Weights of a small transformer language model.
Size: 4 heads of 64 (2 for keys and values), MLP 512 SwiGLU, vocabulary 6228, 9.29M parameters.
Architecture: RMSNorm before each block, rotary positions, biases on query, key and value.
Training: a variant of SOAP for these matrices, 361M tokens.
Each number is 50 + 10 x the weight over its row's rms, rounded and kept within 0 to 99. Layers, rows and columns count from 0. The size before them is the row's rms in percent of the matrix's.

# layer 4 MLP up, 512x256, rms 0.165, rows 428-511, columns 192-255
094:54 50 40 48 48 50 49 44 63 58 47 65 71 61 45 51 34 44 55 52 48 49 41 67 63 48 54 68 52 52 32 63 40 62 37 55 53 46 24 46 57 52 50 50 57 58 56 59 45 44 65 61 61 63 45 70 56 60 31 39 51 55 49 66
100:42 67 24 50 60 55 48 33 43 57 43 45 46 51 37 41 60 58 52 25 52 64 54 47 47 35 47 51 35 52 54 41 52 57 56 59 63 50 50 57 47 39 48 62 34 44 68 56 58 42 56 55 66 59 55 65 52 44 29 18 55 60 52 56
098:64 57 50 36 51 51 63 56 59 39 49 58 50 48 53 57 45 51 46 40 53 48 54 48 42 61 38 61 55 53 41 62 33 50 64 49 50 42 67 46 49 54 52 65 60 65 81 55 44 62 64 36 42 46 44 53 37 52 55 43 45 33 49 52
098:60 47 42 47 49 43 48 38 57 57 38 68 43 60 53 35 59 57 30 37 37 44 35 72 49 58 59 55 47 54 48 39 38 44 43 66 51 39 49 58 69 38 62 55 45 35 56 40 59 55 42 48 48 52 44 45 56 50 32 66 72 37 30 43
106:51 24 48 69 43 48 44 69 63 60 37 63 39 55 51 58 57 53 64 58 61 61 46 34 41 52 45 61 51 62 46 34 63 66 49 49 43 40 47 43 59 43 42 29 50 52 40 49 32 50 43 49 68 42 35 51 45 55 51 51 45 31 53 55
103:34 46 63 67 64 40 72 45 47 44 56 52 51 54 45 54 48 46 53 55 56 45 51 46 36 35 36 59 53 40 50 61 57 57 46 65 44 48 44 54 52 52 73 55 37 66 42 60 50 57 32 47 40 54 43 51 52 55 31 54 71 39 56 50
099:37 72 44 41 67 39 52 65 53 68 62 60 75 61 49 62 62 46 57 52 42 60 49 54 51 43 40 56 49 58 49 29 58 53 43 52 56 29 71 55 47 46 59 60 48 55 53 54 44 59 44 79 30 55 52 43 54 46 36 56 47 41 57 41
094:58 69 36 40 52 34 44 64 52 50 50 67 57 47 52 49 59 54 49 68 48 63 46 31 22 43 48 47 70 46 66 46 54 45 60 43 27 53 53 63 53 53 52 38 33 60 49 44 43 47 53 49 46 26 48 32 38 42 35 51 34 49 43 55
094:29 53 55 53 57 53 48 47 47 72 53 43 55 31 47 64 27 50 65 54 61 48 60 48 46 55 57 54 69 63 58 53 50 39 64 48 68 73 63 43 45 51 34 68 48 43 42 38 64 65 49 40 64 47 61 58 50 51 49 53 49 67 65 52
096:31 53 49 60 54 45 30 32 49 39 49 51 70 55 61 46 48 56 43 32 31 47 42 72 42 59 41 44 43 43 58 40 46 60 49 64 28 75 66 60 49 49 51 64 43 46 46 49 61 44 48 43 50 47 54 49 51 48 39 37 56 39 50 53
099:38 44 54 38 44 33 43 63 35 44 45 45 58 57 48 42 57 51 47 47 50 45 54 33 49 57 44 55 57 70 56 66 37 56 60 43 54 49 44 48 40 24 50 50 43 39 57 57 62 42 42 64 42 61 68 43 35 46 53 53 51 31 41 47
102:62 47 62 49 39 44 43 47 45 51 61 47 30 40 48 64 32 24 49 44 45 56 45 43 49 39 57 46 34 46 68 53 31 51 49 53 42 42 48 31 42 47 40 52 47 58 47 60 56 54 49 63 49 32 46 55 55 62 59 61 26 33 43 50
102:53 54 50 67 58 56 42 56 45 43 44 42 63 60 34 41 42 48 39 52 45 66 61 27 54 44 60 54 62 56 57 57 34 60 43 65 60 59 50 44 44 45 40 36 52 59 37 64 52 58 48 33 47 42 53 47 54 63 78 43 62 41 46 65
100:46 47 46 43 35 62 47 42 60 50 60 27 46 28 63 41 50 78 68 45 65 49 61 39 54 65 57 44 51 43 61 44 51 55 41 48 46 45 60 46 45 50 48 51 57 48 52 56 52 39 53 39 54 58 40 47 50 55 78 41 62 64 53 43
105:39 57 50 43 54 48 73 48 40 61 53 46 58 48 52 36 55 52 34 42 61 52 50 46 57 60 37 42 69 61 67 56 49 43 42 67 58 69 45 50 47 53 47 54 32 67 60 47 48 52 64 33 64 48 29 55 45 48 52 35 51 65 39 56
096:48 62 34 53 50 65 46 63 54 49 55 43 65 60 46 45 37 56 48 52 51 50 45 68 34 71 30 58 30 41 53 59 50 39 39 58 57 47 40 57 53 46 48 48 14 28 50 46 44 46 47 51 66 52 52 50 56 44 52 53 55 35 73 39
099:56 36 55 38 60 34 27 39 62 40 39 52 54 46 62 68 54 41 50 47 66 45 40 46 53 53 47 32 61 40 54 55 43 42 43 66 35 58 69 53 59 42 50 43 44 65 48 51 53 46 64 40 39 48 43 51 34 38 35 33 48 48 48 63
101:37 60 38 39 52 54 47 36 48 45 36 42 28 47 57 47 58 55 29 50 26 50 37 50 52 55 52 42 47 43 53 58 39 45 62 41 50 49 56 57 39 46 52 54 49 44 59 58 38 57 55 51 57 55 55 52 64 40 71 21 69 51 53 51
101:54 52 53 49 39 52 50 42 44 42 50 53 57 67 55 28 65 39 63 64 51 34 40 64 48 66 42 43 43 49 55 46 56 40 60 52 55 44 38 57 50 55 35 51 55 55 54 40 41 61 51 44 59 48 60 47 66 43 54 41 61 53 57 62
093:60 64 51 45 51 47 64 60 47 45 35 63 32 70 59 51 49 54 58 48 38 54 53 47 38 36 43 45 58 47 51 67 75 52 44 57 53 39 55 48 43 47 67 27 47 46 46 57 44 45 56 35 39 54 46 47 46 55 44 46 62 52 64 61
102:56 48 51 31 60 63 51 46 42 44 57 43 57 49 55 52 52 52 57 50 51 46 33 51 47 46 47 41 50 48 50 57 70 47 50 26 50 53 55 61 40 49 69 51 49 48 53 48 68 50 76 71 54 69 52 48 46 60 46 56 52 48 50 44
098:31 55 39 63 26 42 31 53 48 40 67 59 60 60 41 47 34 41 29 51 55 63 54 45 55 33 47 41 48 55 52 34 56 58 36 51 37 50 40 50 50 56 50 51 50 41 74 62 40 58 60 57 35 58 42 47 45 48 48 63 31 33 55 53
106:40 52 68 46 57 40 50 57 46 55 40 49 35 61 51 64 34 46 70 63 56 61 67 43 59 66 56 44 46 49 37 53 56 37 43 53 46 47 48 45 39 50 45 40 56 55 40 55 56 56 61 23 54 57 47 57 43 63 40 54 41 35 44 64
096:57 41 41 64 44 35 53 43 41 36 30 34 69 36 50 60 48 50 48 40 31 46 44 59 56 50 39 52 51 47 37 48 39 41 67 45 63 52 61 42 27 53 68 58 39 49 34 68 42 60 46 54 43 62 47 54 35 35 44 44 50 43 41 54
097:52 56 58 34 45 78 50 61 29 49 47 57 54 63 53 39 53 57 51 58 41 32 62 43 47 55 33 49 50 55 54 39 51 44 38 50 50 67 55 65 47 45 42 67 47 42 38 51 46 39 48 53 49 43 58 59 43 49 41 58 37 65 46 63
107:49 51 63 76 46 48 58 38 51 55 51 60 45 60 56 46 59 60 47 51 37 58 40 25 48 50 21 63 45 54 58 48 60 51 62 66 65 49 47 35 59 52 67 55 59 36 53 52 44 40 51 37 51 41 36 53 11 30 67 39 47 57 46 32
103:50 63 50 49 40 43 52 57 44 38 21 58 48 57 49 55 45 52 41 56 57 30 55 64 32 36 52 50 57 52 51 51 36 57 51 55 57 40 34 43 58 49 41 49 28 46 42 39 68 43 63 42 37 56 41 37 66 43 61 66 42 51 43 47
099:55 33 38 55 57 51 41 50 56 47 46 50 62 41 62 56 59 59 54 62 50 55 44 59 72 67 40 51 44 55 62 37 35 43 66 56 40 47 49 48 59 47 44 53 50 46 57 47 60 60 53 46 44 38 65 41 56 61 49 51 59 45 43 55
096:34 61 54 58 47 62 42 55 49 42 64 59 51 21 67 40 51 52 53 55 60 47 58 50 49 46 52 59 45 37 39 57 50 66 25 49 57 47 39 48 68 22 52 62 28 41 49 46 65 34 57 49 44 48 39 49 54 45 57 57 55 52 47 51
099:52 53 55 42 45 40 52 56 46 48 41 46 59 56 37 30 44 51 32 23 56 62 56 53 62 61 62 54 47 50 44 50 47 42 45 57 50 46 50 44 43 40 45 54 39 35 38 26 59 56 51 63 46 55 39 41 46 56 47 63 59 49 48 23
096:34 57 58 56 38 62 61 43 50 35 62 52 40 46 48 56 44 40 47 52 59 41 44 47 52 37 33 43 53 59 78 65 60 55 43 44 60 42 52 30 48 34 48 48 81 50 51 58 54 46 36 47 42 64 46 71 53 53 60 54 39 64 40 35
101:29 63 45 40 53 56 36 33 45 57 53 41 41 56 42 46 45 64 44 55 54 40 59 53 37 49 41 52 48 44 52 51 70 60 42 64 74 64 42 37 42 47 55 50 44 65 47 66 52 48 40 29 51 50 52 55 53 66 47 47 49 55 42 56
100:57 68 54 28 43 68 46 56 48 45 53 55 48 39 41 62 65 46 60 58 44 63 53 43 67 41 44 39 49 42 62 58 60 42 38 47 41 54 62 55 44 65 52 45 60 55 54 41 60 48 35 47 35 44 49 38 57 38 41 42 46 23 49 41
098:49 67 70 17 48 45 63 38 49 61 43 44 71 61 41 48 36 55 60 45 64 53 45 38 60 43 57 53 61 48 55 61 42 48 60 54 51 56 53 62 45 44 39 49 59 48 51 52 41 46 69 50 32 35 48 64 62 43 44 59 45 45 33 61
096:42 63 56 55 60 53 69 39 45 56 56 43 42 56 49 71 65 25 67 38 59 50 56 33 64 40 61 58 49 49 46 51 54 45 39 42 53 46 56 43 35 62 50 54 71 61 46 46 56 50 40 68 48 54 62 49 42 61 59 58 54 46 57 58
096:46 50 47 72 48 58 56 60 62 56 55 47 60 42 43 36 47 49 69 58 71 37 54 42 58 50 52 53 43 62 49 57 31 38 61 46 62 59 50 56 40 55 50 62 37 53 55 29 55 43 50 56 47 38 45 64 55 57 43 49 54 35 50 49
101:66 46 66 47 43 50 52 44 55 47 34 58 41 54 60 36 38 43 55 58 56 53 54 50 46 57 39 68 53 52 35 53 55 61 56 42 45 56 50 36 55 56 68 60 44 50 69 52 55 60 46 47 49 52 41 50 53 41 54 54 41 64 65 43
098:58 46 55 50 58 53 71 49 65 35 48 45 63 56 41 37 44 53 53 61 48 48 47 58 34 52 58 60 47 43 52 54 50 38 42 38 57 55 61 34 59 56 60 50 45 63 45 23 50 69 41 61 69 60 48 51 53 51 53 33 56 55 38 61
097:33 39 55 62 37 52 51 53 37 45 48 60 43 47 50 45 52 54 53 60 60 27 46 58 60 49 73 51 42 47 41 54 45 48 51 51 47 72 57 57 46 69 43 49 50 44 50 53 40 53 49 65 59 70 58 48 40 53 51 40 47 48 39 45
103:64 70 66 48 34 50 39 59 40 42 46 54 59 57 54 42 33 68 41 51 38 47 54 74 31 54 47 35 27 44 39 48 70 54 49 53 68 57 57 44 55 59 54 40 45 53 43 54 39 68 69 52 72 44 60 48 53 28 38 52 53 53 20 55
101:45 46 57 51 36 42 69 57 56 37 40 34 58 42 55 42 42 48 48 39 56 48 59 38 59 49 42 74 42 63 60 61 64 60 39 33 49 47 59 40 48 40 52 55 56 50 44 45 55 48 48 56 42 48 40 37 54 36 37 55 55 34 65 34
102:41 38 64 48 49 47 58 53 58 48 36 54 35 45 52 55 61 51 43 50 48 45 59 51 44 43 56 43 61 56 50 41 43 52 56 48 47 44 46 63 46 55 57 37 52 44 37 45 59 51 56 64 50 46 38 57 65 51 56 59 36 52 64 36
092:56 57 72 47 36 39 50 58 57 48 54 44 66 40 62 38 41 43 58 58 38 26 57 50 46 57 51 50 56 56 55 40 53 55 47 59 46 26 55 52 51 28 40 55 44 23 52 41 59 38 40 49 55 37 54 60 53 58 46 53 30 39 28 45
100:73 40 39 46 26 54 59 50 54 58 46 41 66 57 79 47 62 44 42 45 55 43 55 48 57 69 51 66 49 62 57 52 39 55 51 32 50 37 49 40 63 54 54 48 51 61 44 61 47 68 49 43 42 52 54 38 53 54 50 58 46 53 50 46
099:42 43 47 64 45 48 47 46 48 59 56 73 47 51 40 40 56 46 43 50 47 43 42 39 56 23 44 50 61 59 63 55 62 46 60 33 58 35 44 59 29 53 64 56 49 65 56 60 45 68 39 43 46 52 61 37 39 59 60 32 59 44 51 57
096:32 27 39 43 41 52 44 68 43 59 45 46 33 45 47 59 50 56 48 50 61 59 60 45 50 46 55 35 63 55 56 33 60 50 30 70 40 40 62 68 63 59 31 57 55 40 51 43 43 48 51 53 38 50 44 38 59 47 37 66 44 38 65 28
096:37 46 40 43 43 42 61 43 64 50 50 47 44 31 51 45 43 47 53 52 42 64 58 56 54 50 55 61 34 65 59 52 41 34 43 39 50 45 59 39 40 53 49 64 64 49 44 28 51 55 51 51 70 59 49 46 49 47 57 38 62 42 52 58
097:41 31 45 58 59 49 53 41 60 69 60 37 43 47 66 58 52 50 49 50 24 55 52 33 58 48 51 56 55 46 68 58 49 40 58 55 25 48 61 49 42 56 66 71 48 55 45 66 42 42 41 59 47 39 43 63 59 51 76 54 38 38 73 44
101:34 47 47 43 51 38 55 48 50 58 45 48 50 56 38 45 55 60 61 54 63 44 44 64 36 32 32 58 47 31 20 42 55 38 71 38 58 54 43 55 49 48 57 60 32 42 58 53 61 40 45 50 57 51 46 61 59 57 41 36 64 51 55 51
099:45 55 52 26 61 49 60 36 33 46 56 50 54 65 35 44 48 42 52 38 57 43 59 58 52 66 29 72 42 75 46 54 44 52 53 44 42 64 53 39 45 63 47 33 53 34 53 55 40 62 61 42 52 43 48 38 44 23 47 44 60 62 55 52
095:50 49 53 39 44 49 37 40 43 45 54 46 46 41 62 42 41 57 47 58 35 44 30 53 53 47 51 43 60 47 61 46 55 46 34 42 44 58 58 62 24 49 58 55 39 36 46 54 58 45 46 51 59 44 41 25 51 57 47 47 37 48 58 38
098:49 65 46 49 46 62 42 49 38 52 52 47 39 33 64 40 55 52 37 42 55 52 65 48 54 32 50 50 52 46 46 63 52 54 50 53 38 50 40 58 33 74 74 63 55 61 40 58 36 48 35 38 58 48 52 47 61 51 48 52 47 55 56 69
102:66 41 43 55 46 43 53 37 60 55 59 45 46 47 52 47 52 66 60 39 39 76 49 66 47 52 46 41 35 32 41 57 47 65 45 69 47 44 52 32 58 58 51 53 45 56 47 47 33 50 37 63 51 46 37 55 38 54 60 57 62 36 39 58
096:52 50 70 56 43 60 63 52 54 46 54 63 52 70 50 48 53 29 49 68 57 48 49 27 31 54 39 63 34 33 52 50 55 43 60 72 55 51 54 59 57 62 48 54 70 57 46 40 48 34 51 60 57 65 66 50 41 65 52 38 68 69 66 56
101:59 57 36 37 27 45 43 63 41 53 44 55 42 51 68 34 43 46 61 50 49 34 42 54 47 43 56 50 44 63 58 56 45 55 53 51 42 59 62 42 51 43 22 54 54 76 62 38 62 44 61 52 56 38 31 66 61 62 74 56 60 39 56 51
099:64 39 51 38 72 36 50 49 59 55 40 47 48 51 61 55 49 47 69 62 48 57 49 72 51 34 46 51 42 36 60 54 44 57 53 57 33 64 52 55 48 46 72 37 48 45 48 48 59 56 43 50 63 56 43 47 46 57 33 39 55 42 54 52
096:55 42 66 50 46 55 38 40 46 44 47 38 66 49 57 38 43 53 57 41 32 52 48 47 49 58 38 47 52 42 53 55 57 62 42 59 41 49 42 64 41 34 41 50 51 46 45 50 53 47 62 72 50 67 50 50 36 30 39 48 47 61 62 46
104:41 47 42 57 45 48 41 41 48 40 46 60 43 51 40 50 64 53 61 58 46 47 72 50 52 49 48 57 68 54 49 72 26 50 36 41 39 53 41 37 36 53 63 53 78 50 45 44 53 48 60 55 41 49 42 42 39 51 44 51 45 43 56 60
111:43 47 70 50 50 44 50 38 56 32 62 69 52 61 36 50 49 63 36 49 50 55 56 61 44 41 32 46 55 59 63 46 39 44 67 56 52 30 52 49 53 38 52 62 52 66 51 67 60 54 39 45 75 65 42 45 57 35 49 67 55 53 54 34
099:31 50 55 55 53 56 45 27 37 58 45 49 46 44 52 44 43 38 41 66 53 51 48 60 41 49 58 34 62 57 54 80 64 51 65 48 47 69 53 45 69 32 46 52 44 66 52 63 34 42 59 47 53 52 41 39 41 43 49 85 38 46 55 40
099:80 40 51 47 36 36 49 34 37 45 55 53 48 52 50 50 56 55 34 27 59 69 66 50 59 33 36 63 47 47 69 45 30 47 40 52 53 32 53 33 60 48 53 51 62 41 57 62 62 39 63 56 40 64 70 45 47 44 43 63 56 44 55 55
105:57 60 46 52 34 59 42 32 66 72 41 45 40 37 38 44 58 53 58 49 48 39 43 45 59 58 42 46 55 60 35 52 50 65 45 47 52 38 44 46 62 42 48 48 41 59 34 69 41 39 57 52 49 41 50 53 60 62 46 47 28 53 65 49
102:49 39 60 60 49 46 50 66 49 53 53 68 44 35 44 54 45 58 75 61 61 53 38 60 40 48 52 74 62 44 48 46 70 57 56 54 48 54 44 42 42 34 48 43 35 45 56 51 26 39 62 42 70 56 63 63 48 45 61 21 62 50 45 42
096:59 44 75 59 40 51 58 51 53 43 56 57 59 45 52 38 59 52 37 31 43 56 52 55 58 59 31 54 37 40 34 48 49 58 52 80 72 47 56 63 62 66 43 63 53 53 48 48 37 40 60 53 35 37 55 54 28 48 46 66 29 39 26 46
100:66 55 60 34 42 51 39 55 63 66 58 55 61 41 39 60 53 29 50 58 52 39 31 43 24 63 55 41 71 56 61 43 75 59 43 48 63 51 54 48 34 45 59 46 66 61 38 50 56 57 48 55 40 59 60 61 42 61 46 53 41 52 37 49
094:69 62 51 47 34 54 27 37 52 52 65 51 56 47 43 40 57 64 56 46 57 45 38 51 45 47 54 65 40 37 47 59 53 49 33 46 39 43 46 57 50 48 52 35 51 51 71 48 47 71 54 46 48 78 49 51 49 49 44 53 51 53 46 55
102:42 57 48 39 35 47 38 53 38 40 44 36 53 45 31 27 44 52 43 53 48 52 47 50 53 77 46 56 48 68 56 68 53 48 47 37 53 51 43 46 34 54 48 54 53 46 50 48 63 27 59 47 48 48 59 52 44 60 51 38 54 58 30 58
107:31 55 54 54 52 54 31 65 49 59 39 56 34 38 63 48 51 34 36 57 46 64 58 46 48 45 44 55 57 66 38 39 62 43 58 44 64 47 48 60 29 69 41 49 49 42 34 69 50 41 23 64 38 58 50 31 59 41 44 38 40 33 72 59
105:50 60 35 57 52 48 58 21 68 62 46 61 53 43 57 46 55 61 48 35 51 36 62 35 48 42 54 47 51 46 48 61 38 40 51 45 44 44 48 49 50 47 85 52 39 45 61 49 43 50 62 53 23 47 44 54 30 48 45 65 40 44 53 54
095:42 49 56 61 48 36 47 49 43 37 45 60 43 54 47 38 63 51 47 61 45 40 62 51 38 57 61 72 60 37 73 41 43 32 51 48 45 65 41 61 32 57 32 46 56 40 82 29 63 44 52 62 43 62 25 51 61 37 50 56 55 61 34 70
107:61 45 63 53 41 25 65 36 61 55 62 72 62 56 48 37 38 37 45 43 54 54 52 64 64 49 51 50 42 57 67 64 54 47 49 61 51 30 57 52 64 51 51 52 57 52 53 58 43 58 55 36 42 52 48 47 46 55 43 52 46 53 38 61
097:46 48 50 42 45 46 62 40 51 45 56 41 58 58 49 52 59 46 46 40 61 43 56 53 49 51 61 59 51 67 44 72 56 46 58 61 60 56 51 48 35 64 51 55 49 43 39 33 56 41 63 53 45 52 47 59 41 39 44 56 64 42 39 47
094:42 56 50 31 49 48 41 50 72 47 41 58 71 56 66 62 40 33 67 37 61 60 30 58 39 59 46 50 44 44 58 39 44 47 56 40 52 40 48 43 38 69 70 43 48 49 48 45 37 53 46 33 55 46 46 55 63 66 61 48 43 45 53 27
098:42 55 66 58 37 50 28 32 59 63 46 60 33 64 34 30 51 57 58 44 62 64 50 41 41 42 63 60 49 72 50 39 54 51 68 60 34 40 48 42 52 52 46 56 51 42 60 58 51 40 51 61 40 41 56 54 24 42 56 49 35 70 44 45
111:55 43 40 52 53 42 59 40 65 53 43 40 60 58 48 60 63 51 38 45 42 36 58 42 59 63 58 72 57 49 52 45 46 60 51 65 46 54 58 45 52 53 39 59 54 53 46 73 44 54 51 51 49 52 51 30 73 40 53 56 68 43 57 55
094:48 41 47 52 46 52 67 53 46 48 34 57 36 64 41 58 31 65 55 48 55 58 50 38 51 55 21 41 52 38 67 49 57 54 58 54 35 56 55 48 52 54 39 36 56 61 57 38 62 44 38 56 59 61 53 42 54 40 58 55 32 48 52 49
101:44 55 51 40 38 34 46 28 37 39 49 50 43 52 55 56 57 48 69 56 36 62 68 54 61 49 48 39 58 39 68 46 42 56 48 26 42 55 44 64 49 37 68 47 49 41 25 37 52 49 45 51 65 56 40 65 44 35 34 29 47 46 48 27
098:52 53 50 56 72 63 55 65 59 44 59 35 52 42 39 52 43 36 40 52 51 60 71 73 32 46 65 58 54 45 47 44 49 37 60 42 56 40 51 47 54 49 54 55 44 60 42 61 47 44 44 46 30 54 54 53 42 50 46 46 45 67 44 44
098:34 31 52 57 29 48 33 53 62 51 32 35 60 39 56 58 56 47 51 47 74 30 45 35 42 67 45 55 41 51 51 42 57 32 56 66 59 45 61 58 42 61 44 62 56 55 44 36 48 48 45 53 37 44 50 62 41 54 47 55 61 58 49 56
098:37 42 47 59 42 45 37 47 53 49 49 54 51 44 54 67 70 51 62 47 58 60 52 65 52 41 46 54 53 63 45 47 53 51 50 49 68 57 57 53 47 67 38 51 42 44 69 66 43 43 61 38 45 34 33 47 76 53 60 34 58 61 43 50
097:65 61 44 52 44 57 49 44 63 34 38 58 56 48 44 63 60 62 61 61 48 32 45 55 41 37 56 38 40 36 63 52 50 61 63 45 36 48 35 47 46 61 49 46 52 46 40 51 56 64 64 43 53 44 61 63 42 42 48 43 58 73 46 38
103:59 62 58 53 61 44 68 50 46 69 47 44 45 55 57 41 37 62 28 53 60 44 45 39 46 69 62 71 53 60 41 42 65 51 52 33 35 65 58 37 57 43 45 45 40 43 65 58 44 42 69 46 55 65 59 54 62 60 54 66 51 49 49 50
104:53 64 52 58 76 69 70 44 54 48 56 37 52 47 51 53 35 46 34 37 30 58 50 63 55 47 52 53 40 33 57 43 65 36 36 46 66 42 57 44 67 57 61 44 38 42 45 41 66 45 62 66 47 54 39 49 49 54 53 51 50 29 41 53
099:50 40 47 64 39 61 52 47 62 40 47 50 56 39 51 52 49 42 51 46 41 46 44 57 52 38 39 57 51 30 56 54 48 53 55 36 43 58 49 57 63 48 50 48 61 51 39 36 53 40 66 60 49 53 44 35 37 52 41 45 60 44 49 44